Each number is 128 + 32 x the weight over its row's rms, rounded and kept within 0 to 255. Layers, rows and columns count from 0. Numbers have three digits each. The size before them is the row's rms in percent of the matrix's.

# up: layer 10 MLP up, 640x160, rms 0.205, rows 316-397, columns 80-159
# down: layer 10 MLP down (transposed), 640x160, rms 0.163, rows 316-396, columns 80-159
up316 100:185100132182081224142190140129163170174130115141099134163104104124127103190100129101182105104151147159143118113175133086122110170143157081129114128192077096146100123079198185151144139135116118144113149105153136118159132127094135137143085054
down316 075:107158136117156082097142105153161101138106172087110121122139156119116166104071112120114172169114100082145132072139112158154168121115064138155111113052138000152173148158067129102125114099129119145129093122091132182127126179160118108120165152
up317 104:143199123157061117092141148197170160148105152114154131151084179111138122103069136125072133155114090064146140143133123086155129092161123159125165100144153101078163088123149145127087143099141058153145136174096105166168122161132168140119107150
down317 102:182176081105151174106164074062196185093141137154115115134122087093106079127152159140088156156182084155106074097117099149147166167107117136090139071132150098137140108122073147177116155198104098126092156092101035125104139133140082079141154150
up318 086:125180116092066110164123147150098087138110090176072123120075138169131133111102162181134133148103170138146155111080121129085128045127096100175094129084114089126104125092140103136111075199105115093131180125122138147190083127134175079112130200
down318 093:123146104104181081139114185120110158177075088095137099120166120117138149145105152029136171111108142175128105110119091110156121155144174133148143153114148108105172154084108065120115128081133087142079054133115193131109153163156143150134118068
up319 104:140184093136106122122156115114119155156159142110143100130123165138150132150156118118066080155090078153237121146168127153212100109163145129149081139062105172122156139146125150172152176133255130125186114111123107069120114078179152179152122136
down319 103:188090149122143143119170108159110189104175077132069151121140166096135171108122191137110168070124135172109102172056141090143142161124121161123160154190124119136089144107123148193179096093117132148108139162147154071119107189132142060145063191
up320 094:172144128137119112062154043128092123098109145125146101054114168103119167100116121105151115142144084111147149175110118117168097111116108147096124084100214131131127156094143107128143065202172087135173132119128157150124127109114145074128099101
down320 099:069074146123077070105127137126143112124121107124095121095189125129140100132108101149108167140161178175118091084138105165087091102144134090118113175164086111106116122138188118119168120159155119183159070145121071162103111071144151139086064104
up321 091:113122140133110079149115136125097121134152105117046046126119157094116102073146119166079138107171140130137115150168136114137141098076106167126118139135095173133095157129149195115099151175164050167108115137138083077147124123179167125131158131
down321 089:144121134130149113124169144144130117105114079135137095115147116161091119167168112111125120155178188135160052150129108086158230123071132112134141135126142117091110133123128211147064172159129073109105143153124106100095080140121162163157128138
up322 111:152134076121102089188172127112118167153148142102182139178107099095145116168138132188142111142105143187133087090057093111166171180171142100120140153140093165118141151124112148186102173199124126169119118169096172224097101107054131111111137163
down322 108:088091093081115128137175118111068153171148156113129120149124122061172127164143138145117138149121133141101143107122114158141151096095099092167129136101124133236147103142101148154145144141125179047071181090128107101091167161148128135155131074
up323 108:121148210121114127128194085092085162113102163109102064055131195146162110127152135094141142137094162140136147166121132145139114139171157115135099098170135109129140152106112134082121142166105181157165163165143133187142151100191160108161110126
down323 104:088088124139105139111083135143168118112125190123071093090160164140083136119110129142136139162160158153129121133191091173152171123146093127106134173118168171152099099138094138145180195127102131123151112110114119095085045093124123132137076172
up324 101:169140102080082127128195181132193125131171139116115156012101138150106103133134105115169121128116093165103092179137180124142143147087131074191157163178150114139096149114159106158149176112157155091128147133102166094191117171116050152171074124
down324 101:100113133122125121123141081189170142149146114123103086096137152095157128132137177085097116121112186087147096165105056160140098110131099151136125135119139157139093210105110080155138117107102155113141173195125106143102159098110123145079116138
up325 098:168104159081139152123187142171104160166104162123091149098143133117124162173079080111133159124134130120132148078130103139112159091126105159106107149096127090050125129131248104153011060120136163084129165136136146108097164122146126132136120128
down325 083:114085139138151130067083158030087042249131138084121104136117103122087119136146094109142124106149162137180171161141121167130128094062168139133124147075079059131182098162100194118134132127125138178094149104163123145151131127121125113081145140
up326 111:119102117103104135107183166172192134109143166096123160086101109161159110184098141101084082090113189144208128097047142111139115147159141137129099165118142117127096109133108158193079112133136140157177129136123101111096117116195129073100088155
down326 105:103048083119116086160117107082130175087162119214113169181153142193115105119087166103151107096126140157122122128121120076131129144122109132141115125136207082165159112192163144093100165109132066103107107141128189103109147097149147163101161118
up327 107:107181098030144140110114101091124100068165092153165122084134146174153076161090134148124159078129152131187148103080135065122156155130125096156118120116158101161092175141116097158186083158143100103144140164189109181094161180149124098113172114
down327 114:074120090102099138131144112077118120195115152133142159102100108153147117082122155135135131181115150142135115108176144140186164118121160116099117147143093154126099146140116134145095102103144109103140115122201102114179105115090134200120174129
up328 126:120129107161139111139126165140155171088157131171114089120159115145155158157183077112122180135125072140123110084160097179117132156121090123202151126142096128107124119071111136135121146210100132076156077072169176115163184135175151086169186137
down328 135:119148121079109128135080130101146153053083169123102101113130116134129146153136130158134122116166150131072106107145143117150175188157125125112071103201111100081149118159085151081175178137137138109181133129131105111095188132163157069143167119
up329 093:118190091060108108117062132131103126142181093123084070139159128101118139135128133067106132139221097161172122169165131130121162178169127114151050125129152093073120103125099115108151141141153103109186179077099097134160129134183132147241135123
down329 050:123118080134130117130146102095184110255162165108160139117164105126127107098145106172163069117083107112104131065127113140084088167090107122109120168108118000172110129133162130111178120132121103108091123126083122184124111157114111117123144103
up330 087:179115206099142102127090076120179065162099153126148156126181194192107124151104154085086161174106090158135156084182172177141077197114079144080115129123080109075100098134162129121104118128144136149146181109151135129182106119147066131131113112
down330 090:111116066150138153193148170092138139125157160105085182155146130079141136117093156163131144095175137112092146151091019094120161125129119163172119122114159095167147116126157119114142117044087164154121084094090166091094147185103167140123187135
up331 098:163170112095137121123100075129116118176110105064175169131057128058136181151144150126094145092149056071122159073094165120176165188138133099131104161115112132120130154156085105137130081171123112143131128171090163098145138114125163116208166141
down331 091:095092104175119172147152166137085090168132148095161073083138138094117100170135135091143101122135153123120130085161149183133164135104115094136132079174124095131067098100072154103092119165197181174174080046137118164095129151113116166110147074
up332 096:112133209124128131162182084108128115129090149167219087149127154157116141172141179074073079129101067122165157129118118113107145167192152143136096179110204115137119096156115151106066131176154112096126139160135153106109165169109127159140102129
down332 088:153107096177130119126132163115156144104187095118103075126027153120099146124119128204120151089118104133099146111166086152233130119084108105139144117162177079125131125106178184141140157143148168151168137214082118191147096096127129162153170123
up333 096:080149146097133106139187092089150100133124140100146111090138172094150144139073106157108146172112135119098172135108145124093206060076162160128204126069157058118129176123175168128143076182124137105114194143129098153076222106142157131168119078
down333 095:108119098127206089095137166128158103081150098095095188110144109122119129130166122100170108077064131160122178162119122138147176142116142209127136111094094125085133186122132116099136068131129077094104170166102139142125158111082112166109128111
up334 105:189115104077112125083119177141182136059137071156113134142151134147108144133100106124135123134077134000152108124118127063133128102181163193111160135153146102135176129124126110117132159155129106163181086095130115141155114163212144145127140146
down334 103:149062163158135131131163127114130131176145119166102083125140067111098140089136171166188130149145112103138116121104199121118144112192195113057142117118076120123102077155105161148099153097127086105129136135127141137137133170157153199169179154
up335 095:137092131170158122171120129195098175088089112108067130136135216144089063117118120165137122119122123103118137101169064149199139194145175095147147160155138175188103081141154164138105125123134131115132105106154141118201147098174043134173126086
down335 094:104099166079119127081166144122211127136178157174077143106122136120158138086068069137128090153128124159112111127068135182124135153174163131133167072114107141116137139075135086153085128144114211161167096146170145183050131097068140138139082135
up336 106:167136126122120154078153142129116136116153138082144133121187187138211194143086146086125104121127131153117088111178111083116146079165138105069084093105154137151131038140151130092096090173115094130146087114107150142114124167165129136110076066
down336 104:086104051159148065133160086197099173150134105136063156140132159148145107138111075141159159117138075143113103094200122096172097182086075183139139155090170152160102148123109076165146104123122152143145109168132127137113066130079104133120187123
up337 094:156087082155140148091197093159088117111126108136135161121142072150137101132172163109113100172060110098131180083112098157175131076127148069100193125123174145145117119132133117167144157192153122124178096116071095130133173135107112132147099110
down337 099:089144107142118146127090090128109147135126120211112121100187163109110089109153055138164177079142124120164054133117127089084102110103186145135136139161156104091108097135106179092171158148130140145103161192136129172150128043108153125080149118
up338 113:183115100118104122103142100098142153056144133122122106158134132134156076095121183154097095099102241187097151160166094136081129099148142161118120167123126121129170109118127156130150160095133165116102138163164079132111118122149147088077124181
down338 116:116095144131124137118104112117139141113099093189111115170164153098126152169145185138083156072110137102110040108102135159115105192088084150095077152108167138167110135156095131140176100093122126164160118133140174072097087147097107153098099165
up339 092:155157084132139163121155074091194064130110132142171162088156143055149105112079118124092135154095100121132107091132114126097157134149076111177093075137160113112135120148085155149157177179116073112087170097130103147097148114108167135129081074
down339 091:141126117114122139128132082079157115118115074135147157091109154159086171124102117117096107156137148111031115142098097135202136077170126208084172134163133108109088130118114104139117114168122143116107125120222169097171138137085104083064156209
up340 101:146144087108168128173153105152098115096111093102158120124145148077132103151157119127125133174101142134070098106161164064191141107147115152072163155084181142162178164097140112216092180102117107117138098130098083148176171109087128089117117115
down340 087:138112118136058146116115076108159150030123094133132144127131173138111160097106157168151204149145120093147063128106111065115143111096122178133210147123130089144112110171107114135141147128118130167128068160133185116112116113095130139151186131
up341 086:141073155126131124070155165084109107099120115189114103129089091109174119199075138109090109078141128073169208121134122095126140160113143127149118108117111142107119152135164084125153107160096079072178057151099102128137134122161069117096165104
down341 097:147058149122191113173171145078137175115143126183120043168102146123098059114086126163097129084126089122091100182156155135100087139176126120128141111151131115131122163188136122137071152060107123147129091108099127143082123162160134066091154128
up342 103:175085142130147116173099170123171062110119124146130089100074116084128125067117029107090174165160098188089175127164134170111099122160154135094143071111146156105161134093138095148161157102112133163117125150085080183127159149091118125141133168
down342 102:129142127150121039134143120093129137158080097069140157144155171067121103173096125162117102114182114119115145140084178102153132155110116177096069123167121161143062037134117144149087156089152088119080126126099124092109094140131176123120124111
up343 106:165059113135150156095134156179121158098177111159174090171051160123117136154154094119117140116094169098165099119099076116155105177131082201099148145153110149156136123141125148111121161127141155128087126092103155106120115170073183110118109095
down343 112:158107089138107077076087144115136165112165154152117130123141176128121127130125145125124102145131121076091097095167185102090123161151147105112146172084087170151163163100213128147148123087116092150125148134136127153176145115115152083129146160
up344 115:101097165093099174089162136137115132137157127074106129149112182176164212147120066152095129067186139125122136104079150082169085120138141169148079180097118146182144100120109138117133162146117077163110119130148080198170058082144109205133141142
down344 106:157111047080107107125111142103094161098134112131117175137135126115122165133102124139155142165094100082110148136136123103175148147179149134145154185066152068162134120145171104159129063160133135127062111185104113089105094150145125196095137131
up345 096:123044108138092165123163090090139133124124189150140162111115075145195180137157165108136111155168153083111183151152160153122161081152143115122148149139175098110099120154169132125068139139160146137115084126119157108152109172156166106136137058
down345 089:200148113120139134156165128140122127167140082078137156103101111120096139140163165110075147063120161159145116050086126098121122120103170133100143077107126004171187117143138082150192113145088115159156197130157105175144118074113126190142137174
up346 102:124125089108142147153134104130074114156196162125129063148145148173102181176090154124107126123174099094165164126233160050068148095186145181100157147110110110110149094081133122119154112172069060125123109074127134117106107193131085126116215128
down346 092:150102125125137172149093120155167147134147104111108148116125121156136169124146177080127177128102113126121140123170141129113162103099161149041132081166127055107096114105173155080085137133150087114178042154129081068138176170128128199135143148
up347 100:149114130115178144145130127109141120126142105119135144138086154179163185151167152089127086145155074116133140173213182098204114108099088109149096066116122162179113168092134115091101094161126134145167150103082129175053090081124100126167155126
down347 096:104160139123102097130138159071115128149164125153171076100145087199077098170086096148101064080132115130161193130134082106102100152110125127110147112125124104137100129111163086205057158109095066119156146169062187161130181157140110149073118123
up348 092:152101159122116148093167160113109059044133190135183139157115102140148161076139085153142111107177113134221119092100098153116123135131165156164092124161163117114229082107161134104145149143119053118131209151095111127121098089116157217097152109
down348 103:115151177126102144155103156119126147094055123091088139153118156097118169132057144107099158129123101187116115161168145108119068121162145157129164122122076194118136078175105117157122122110109186101132125137147130087114190119070188152150094127
up349 090:179115132112151192096142199160134130128170075082116178107131150166150114085055090125149141073153220086123134136095102105188169124127128104134096054158138111179113130131161162132154156072224169097152125100158115144125114181132169118114143117
down349 090:182110087066145168140117113175111188124156139171140065166107129051111121151122120175147112163117179111172149140090117104118137141108091136126164163131137093178118143157115118118102112096029197090098136080089123102115097082130176105134112073
up350 103:107175111107195156174160184133214148132099119136125162106129170118116146140083119091120107152101200101111157104140090126103151189093145133133104103122132116167156164098061133154139096149148127107129111093057145125143130146123115115130122088
down350 100:124168113116117171123099141170098179134167156079135155134124135105147133112195130135176111094098200140111121122123099135123082111055155118156089195073156136111065099158173063114154128182100128124096107149112087097107161163188142135133087059
up351 107:124133139105131115110162188102134130129061111121082111166105127144103116121132138167070106051179143169132089155103159120143073166173115172147120122125151175187098116107062152151114185083135170153180142143100172158190129126149104106103139164
down351 100:148132128100120114145068135098123164119120162102156139075170105120134171086156127138142094067081143100117091159143185106151133093103075099081144132113132149103165130137107125122134129133135123150135095145075169158152086113155173217141167097
up352 110:163156125154132107134109045124112137107073046117183151128111162066091059140150134148152158120110142141134121070124136075155118095142118123079142127149098154113100134147105237079086165090165076075153090098126133142153114161175185128100097114
down352 110:111112104089060108116131054095128146081121112150116153114185086080126131132165165077157093062155129112126186211161154165132080102140127150116092060112115115150134142101117139144103136108122149155157120102103123080130074115147079135156133191
up353 095:175110069125164118105106020131156116113126060136115120111107127076138138098158085142126129153121129122132105143122129099136084164212151113150076089097138174027109127151128106136176111113121181134152114113116135122129128130138179088109203144
down353 080:102117132150133118159148162175097097228146114116130112148167151121136141108123162173138118139115119106180165111148085150161155123079114112098161145141147184139132144129132149176095122070081140128182127152144134146187107146075064135130075096
up354 093:118093135126104167066075138091107107135185123115179079144160142146096108141109083090122128148163159057156110168141110157129077158063156128198119146100167175152183187112170114110177118076154132142143118093116164104123138102153111149152118096
down354 085:137135122158153122103135116136117161163154189125126154154213151128092147054103090187136136135101138119190071129125148093193106108135153094177151119108115084141156090128181132110131175131085223022098153116165121094124149096131118124130128156
up355 109:141120053117104103129189033137124155104114108165173174174137217123130094184119173140109091136078102092161109110114147121091116148121163129174170152128158130117108187178089140140129080108152139130131121091111094144133046188092152118107134130
down355 115:103054102135087087122077077136178119187164147086125129154148159171095103156112098169147125147153128103129120156120166132141120136134124179145155145114110176162121171146102118178110143074159151144148134118138087147159118212070123127112116106
up356 098:077058156110095108149133142104128167150172096112144107193133115140140082104079168124181106099086151117183128135114139150133096145112127163111126182093141123139100185036105097158155105110110151211146170143098188105150132087138122164121105113
down356 102:093177134138117088126067087122129121096168135120114179111070150119074148162149141109121190089131191128099055136113107130164142060159186084106129092104092176101119129137074103139093134180132091132080128086138094106149164147090117124112121155
up357 114:126110116152104126067143092135147154124058094108121148127141163121138136136096124097108141100176127083150134112107111215131123118106129129099212157104090123173139159137149162133158116104206146097171135114097106079155109151137124129116165181
down357 112:140129105149099090082144130129187121131142087106180148137170079141099132114104091102111185095115070100123167056136154163069088113171137102160144182090123147110128164138153150132188113122178149169103092148082103120157142118131100115125159172
up358 109:110134150145119147119078095120157094070116134078093067097084183116127105117106162082118183083140104138135135168137129129183127140121025088108120117162132121134111083096117144129066135144118130168156142098119170203120084153134159152110122111
down358 095:162174154163124072130098116156217100053086205134100066152094163068110135062112120086116123134061109095136132071110116095161124151081178133128094130100079126143119121146140169163130127091160160175169170100101158195100159155100132125095169140
up359 098:108155124112087098131168148146114093120197129117169089124109126146069108135170109196079112091111114096136092136103123111117147173140089118157079137146132101093163111154150121140168087152115084134099064116181135118089131103144074187178088161
down359 098:145117123121186119135104124138095161126094140087080102191164066104153129148119167173096143149131086145105127113137082145222116060113160093110108136162120044161133153126186157115096084106102156182090120059150109119137131083149129098082126170
up360 098:153129183166116143134154124086130142121148145145131124119177162155106174102091126229103180099150101117107203113104139157151145141106070078153063063125182125093099156076187154191123187141146136132127140096183070139101125136131203127163112124
down360 102:140144015094133159154110180119173140167093087113134138099178082119100164177108157139164070105073132105091086152126141170142087151085129157133119065149154105118122145113119126178157126150112122129111126133075122150081180149154144114120128136
up361 095:100098039141119137140104112133135159159081090110113138164100143107130088082064154098098160116095180111151119092168104152125093126089139123175146143135126131092148126105151116146128124125169156144148136076075177192113102142147095144169133165
down361 090:149157161139092123113113122056087134149116115115084142183165067157107183166158145136163166070107148174094132095162146076083066129123141085162169072080092115150143130116125093125133114134127184177074127080110105129174120155150064065117113124
up362 091:122135162133094131104137121146150066102164137126133083118072154124105160103189165086067109092066187114158135122126072108140149096116111104112137129162115112129152114134111199120162131209116144135107084117131176087124083211110144108124110177
down362 091:083102118141109107146095098137071062159066157149171159130078145127157156099206095125161106143159157169148097100125141154092161122120154106158199105155192119080179168159124059111108078173167082129120123129138148096084137145125145131114111111
up363 110:087183124115115145143167105109202160153177134131161083189120155148243120155217201149130070028186147133172144162136127132088090128146119111137119115182172113168144115151133110135139154121153138129175134169068109122136174096169147132168150075
down363 077:151135114113137145132152123122142091228166140086116175105155096088108102140079098116158154156122146112162174048089065146188139124113126157154136106094132000095106132125117135127113151136056112140088109112133134131189120148070127105128079170
up364 083:146175084078127132157168116157113141153165164135125151120121091099106090141161086122117106139111133087138118136194109124050135166103154105119079134122142121139142127117123111130107090145156093095055126146174082117178112129095087184151145161
down364 088:073124173124103120122087145090156136111118169170131069112092195172212127110136199151145061096093123182137103181131181146170105120134133150092149121190166148129116125102101169118176121116121113209161124114123145129127093078181136117113088135
up365 088:189134155123192079184162125151099171152134232121065113149078182116177114135081134162106180098184105121099146155090058149137183157191116149137146117177129116101132106147142119111126144140063119110174136100095155125169129119166115124144131193
down365 087:087124145156111190157096113147125091128111087089201171140118137142063163122160117119179076173146102148160144146166146085057121140121163102093170058105145133105109152131140121139078121126169174162053154128142137168151096109072141112123150115
up366 099:083155129146167111118088154110137111112095123128144115076103137135236111155120133149103098151117129121131153124128155132150124171138105093221091109129128086130116130120108117097200140147118164149168123167169145129137161150162139059109142146
down366 100:045145119151120120098106119102159137111144148165119132160105180076109163134122193108139130122073151166126143103165129120118214117163155135127146117146081117177142166128155124034171114163125098179165160100128128142111108114083156096166101122
up367 120:126124151111089187135123187138166132163166153181143153118179134108153119111158076089182109165131114111146122105151169102125149184106096107149161108148116112210130130141098093159140129156113139132095172127124136133163073123054120144155116178
down367 123:171130129148110080154123166119065126090101184142110151069153146147075122067106084124101132174165141084108093148100100103186098140120125139094142118162124151112084133090107121135131124105151116179127104167039131162163085116159115095080135144
up368 098:196154096093121178124083081148094138118140166121128128150124135079205114168122144162132136122111124132114169095096107172159087152144143137167094139076139119101099077060107092122200100110113122127154211148113108143229164094143145116151102109
down368 101:147101142125127174150084080166163150096094150103174143175093105072170102130068128150156137118120115136123105151136131125070189139085137150146145150115136097089108093145127071115151155151146066117154108140157103143162149150107104147163106091
up369 107:178125171087102155172125120144105082099116132125148121083134115179148115134090121118086128086139116137135143143110068155172137174177099135103064139150172154114140086113117108133065156138158098090116104084143118189108134108159178091103148156
down369 108:095151118129125121142201062092073142178125131149102104137171096182155118132082127132095124146150129148126125102124105153208105118190143111129141098184116088102175129140103116101118147126098111103135149111140122108121161138150158033083124136
up370 104:116101142206131158130117127157087155147139210126097113156130152128118121172115174094091131149148128146156158119120123112121130116133100106158179145134125111103080093107145117103136157144134166111195085113153097075143111189142110196177082117
down370 093:103135112119187166166158095073128173159128143156111104136171097113129160167144161155087147140102134098108123106147142152201121168113117076091121142064035032159085108074087139153146100073101123159185148130136141148201179133121092121116162174
up371 099:145185093147054078097107169104116073133137106119100147144162113129142177118059141108149092137106125070157107155108097133144091073080150141182126114090163114100113081144111171140102167145102110122117144099095084129187043216121187106136109134
down371 090:063133145108127085183113151102140181201167078142186079124147137120124082124186086144133111133102164138146094104195159087132132183139148164157170097134126076117128119170164107111136141134120090130109133110159132113086127120147088139126123106
up372 103:156141152106144147169093098098127141141151187104094147140119165117118114175110114104124170097088079104157100106201129099148160081133137128132137074132115121152077125090109158126110172115147156210114137127205107163070181146160178141117111187
down372 106:113141103120144151165137113134085179168117137124125144098102169140170116129123109107094154127156105129089146125155156124121104101101169110148131114193138094129142134149119104092174154161069089110155166134128240130088117151092151102152170082
up373 101:088140122166072140099124132126130196117058134163115105149087160134140169069119117094166108137123172084132095111159124161169102112152189131116133084082144161146107111079144058191066119147132080147098093152126194128147118125173037130149166081
down373 107:077149150195105117113095127134124083045161132089114102153049133084154125127142093103118137173137153152124134101126146152133097170088079120149166145141083123143126134141085151143192145104134143152083173069125095057195054100103171072125138130
up374 083:148133126133156118127191143199116121125120161197111163170121170090142132188016055160146118151147135066183131057079184113136124081131121180133109116097103119089072164164113117190090092101119125091106137130143144152112112066146103100119148129
down374 070:097162159174129125156099126102113110162100150125101119122126122150113185121125196108167142112077087170111133122100130129148122153142117135137098120098151054175162155141089139092156110176096131121098154144107124134134162152130138209133115132
up375 090:143126154109123113131143074095156131164164122105140104174070104136083182118097136109114082171151145158166123141104203120162166164122109186141137154148091095091165112107053125159102134178178120148077122146103159182098118079125084099184147089
down375 082:161135118120137111138121160121131091095112108096148208080128125131175114173150187064105099141137167108075122086095099122107109149142138135114139085088145092170167094131122078140196136126105100085106162107104121077099142150132143175132162076
up376 096:138138139136176160078158114143210120186099082113171161176176127190082177188172145164133145093224087144132162093109126076115135149125122128178074108078088146155048126142144099125080097126088170128164134084186163117161133179190099111132142096
down376 087:076151187147118108175142204108121152198181152077129066075108171069198112096076127099139171157059145155111100142154139120134191138122178079142166091135140165093163133092128144178185158107130085128175108111090144106078168105087143117096130121
up377 102:108118161160101127112155132134083126127119120091136109182070103110178146147070053085080119108136175186138121110143158181122132105160114207129119161119088107124129153077100072152111140129134095136109135155141129096149166140157145155137141183
down377 097:124176090119194132169133131115144176134157103140087161157161090153146131153159126134114102068112151134131095115101092111124122093136122074058130154105101071091111117125176079112157151157124130107152130102136161166173104067144096119154133102
up378 108:127090083103168123153134086194157160092163145157129105207114154165123166133161123083106160110110041049178129126193118127057111074142136077131174108147120093145081108093110127119112170112158172102113142139132130146143063151101159133181149124
down378 117:101173208133177123101118106131115129132144134097138192090115095142072101116066140094171128144091125150117152167152131104129121166087088176106156145143090097142152085107129200130195090126142098103160130124116218091142104077178191107155128176
up379 122:137140101150140144158132085126109112132091115143170104086115113083086110137091066120170139133115126193112133080153190156140099109135084107143133100164154102148140103102134129150071142175119123119152177122104156175144114102107103092096107063
down379 121:103113059108162115168122112166140127080166130031122120163118115115085183091104125146148110159112123098128100118126126146144108112097132094163158115106160124159107136146143125160128090119114068092184162163098145094147146155185123087103150139
up380 104:145162122170166137132100137081113086141104175110130137165150129074133119130106178082077165126141169139097168084186134089108135178103090105142113102142085107121181106104119095163148131128163157106091188144177138119122141189139142204186089129
down380 103:123121098131110132119142103154141128173090135121130129149146136132093148101166161135065142166133151155145140131159077234093096079106141091113140103206142127160118124084115123181141120128092161145146076135160064158140170162136130115111162140
up381 093:163088059126096094131114118113139051079151140155139129113160125102199109162178105143183153104120144170166124122117098113146138112122070106138131148084132110096120135144148088180107120135147135142132119080119111190137125113178121174111134141
down381 090:136158096100140116113040104154137147088175134184113094129148108088153125078127070051156122101168116172130166186140145132181152152105099144129115153110144088189155168182149116108042141075100120179161134108152114122139153115098151196115059105
up382 085:108131142096134104138163116130109147099123154113094177058058133134182089196146140152161099078151090153110142170113122059097088175151129149111056114141126088137094088044149186151150089133175159113113139110128136103099107133159091116149158168
down382 088:099114127085096134137036149115124100134099134150143111107115136161161157070161118188125178120102152159169047108118162161133102084125147089153181064121103126145172167164103109123087155131138128168118169149089121175141146150102143109102094095
up383 107:173169075221155044090147105164132117105121047169118142114169120150125125152116123115088103104142162165169082133123109105132112142107091098148126136080113108142091120151157119114143150141115157117114106096108112118104155178092168146130165126
down383 110:152119156147124129097094122146158143110143123105142121174095141166088060140103101124161161075200084130106203140190117118144135089105155123110137156181132084153090113130143157128070148119151178169104122204091142161132221120153125091144127156
up384 094:096132098114088128144176154128152116111110173117124149135127203085122136082155150120157112122082136110142099123114144110134079078132148145128130123141126168113098058100176073159137144166113178104104065097098131142163129152175062140127116131
down384 090:105146140187173133129111126173120152137130137153111185120108124099124074144086077149149184099164141160142117117136164141098024138087128150082174200132165085107073171146096153138126184105128123125106189194190099117143169126127101089153105122
up385 114:149097167138119137152133131123140112113057147112119156127162160128171171113129144099097153121176168097152127054102142128131064130130129148110159090091103128146142128126134146163108173123206157157166137162128167168111132108099081105120153148
down385 116:122086117134152137167073180122140101119088216132092140085146132162139134122094115133144142109162096151116126077132131170114132137096174129109168121104112159146113120163123153153095150138186175134171135141084124178075135108147084118160174166
up386 096:153140158138110122122160135162163124158142128143144058168106149160138159175126188197080109114090098119100116113162124091112107102096139086144186137089177187152097126146202097149157116128173124110126099130124100178110131205195169104148140088
down386 096:163106182149048184099116163151138099106153111150083076166174162158141159137163174081144074088117101157089123109156145125081154118118177057149158120123113098210085139099071123102176112112119129085111222169121159138156125126102124089159114108
up387 098:206146098078095120105123164045179098121119157108097096112121177135140124113119175177147168112144106095123190089144083103131134135106151140126127085112107075188116111119118105122107111081111108112129176137161097142111069126126142118142186127
down387 098:127101110193185101184087093165142137098139132178103163178121127098129124159177127085163128140116106116135108070145083122086118132136165116127113157143169109131171112151116126077146170099144118134111167117135194115134065094111132110126145091
up388 091:084148096160177186061149139139137154136108146155112128185075161152125127166126151149097097156129116111161097139181118104113175156107141084116141145109091118151116132150132144147028139114148146111156134146071094059162099167104127085074106123
down388 089:146116127138123053161111158104096097168143143118141133105209104141154122085195146134182099080080069207135153079148163182120138141128133167147102132145124098132124116112156129100174145120098115133168109146164142178139228086128118161131126134
up389 105:180157074131146112055128110094095138159140151052143143150121142148081138135099191124160151118107154116122095083166170137103128162222102150085110128128084180056134092104175134088172145116164115151198161108105149138075115111084144118167094174
down389 105:118149156049129129129085149217105126142152130143111152137121148138169136079169104131087105103080137163179057121067186069108106110132110103161170122122165106149154145161135191076143142120097092085141130134149118123172093082156116189091136150
up390 090:088027170093106103178166175091132086142158085085084157140104182106087133131069144100174127159132140126081154166080135174123129174152130104172070134130139113093104138080135137162087133144139153101099106117151114095136120126111046135138141096
down390 097:135186074133149092118079114150194112114141115152131136093128115145111139120158100105135149083134110174116153106169080152124105150093148134079146185159046165125129135068173096134132089122124123087127148142128079142137079139116115151120118081
up391 100:176109155133158162136183121125189139140150142067137108113154156191156142097115118116084117085177196075156139155081116108117119137122156111154053071095064136192099098134142120109097152094093120159207083132140127114199125128060099168101090114
down391 107:135133153100113101179104109153153192122077162184144059053141094077148098079134135107140126131102130160156105114120188140137123121139074148163138157111115119162101145110183177163094086183142124109136136124172194135102101106126107146114108107
up392 110:082109150144096106095145059138106130100203125097135144147124164174061070195116095151119119164128183040126110127138178192126162087123102090104106137127100185112052100150126072139141149134116137098098123127129176112161162121095130096155086144
down392 107:136140145122178154177111155123156127099118106185157182157130116092109126116107122035114190113100146081044102155074141123147160094145095161054079079115157163082149098152104111081111129111138065182152167093108126132142118091158117197142152112
up393 109:146082169126146147116148131086153092081232137108152147101124146084157103103123149192106132069224152167112131165124147155097071114119094140095146106078101106161163119114117047106092082095153150124137100152161198100144158143137155088193162103
down393 112:104144119175103159176145105103152129102144130092105111114115138178108129174104136130139142045072159110121095152141135058147122188095146157144119098124109109112096125099097151115088136122100125136158112226116136079178087132120096132166133156
up394 084:197102107157112177201113129086129077120131115170039069133142110188087098077141174120111180114163151120129159130166160132085126163094071093109110146124122101110124070157090105166107132123150122069071144063143099102156132158160130134116160089
down394 089:086125174153120132119137126199069191111147110061174109086145154092164124158102092105117060137109111140153112114135166111128124101194132103159097093149129199116189154086121127103172164159113137219152119120116150098133144080055133130148107106
up395 104:064099149097150143141150090110118170156096134136058142104134141138153100099134173181102153158142106063106126138208127089143195132067123068119133073128068126152156163096090178190128089091104106127111155085083146125160134100149095143151123083
down395 086:147173124108094096105169136134110126206148074127177082099106171175180133162125097152135102125156104129144136135162075125101171127133118127088104179121087065117147106138124161197126159064108134153125122153125121129093139070134080116053117166
up396 100:133157118091115161150167061129168067119127101154148116121098088143185152198189037110100124104112124201115122150102082171149174147136101121124139121167113097109092109191191160140136166168087096156066126103149110151117120148157160132126143158
down396 099:072124157139168136129116121105118157053158092093150132095132136140075138148175148126193101145132137108129135117160132122113135122195144156143131161117151157110135163092116119132056110135117181153132138117078140176143147173132096170159120079
up397 098:135180167104139144214116118128166119108149157129184120170127123141153138124112149134128133138130143065080160176102143156087103096207156163111028134139126088118127141112110125141176083150087097077093144097132144139132107119111126123192087131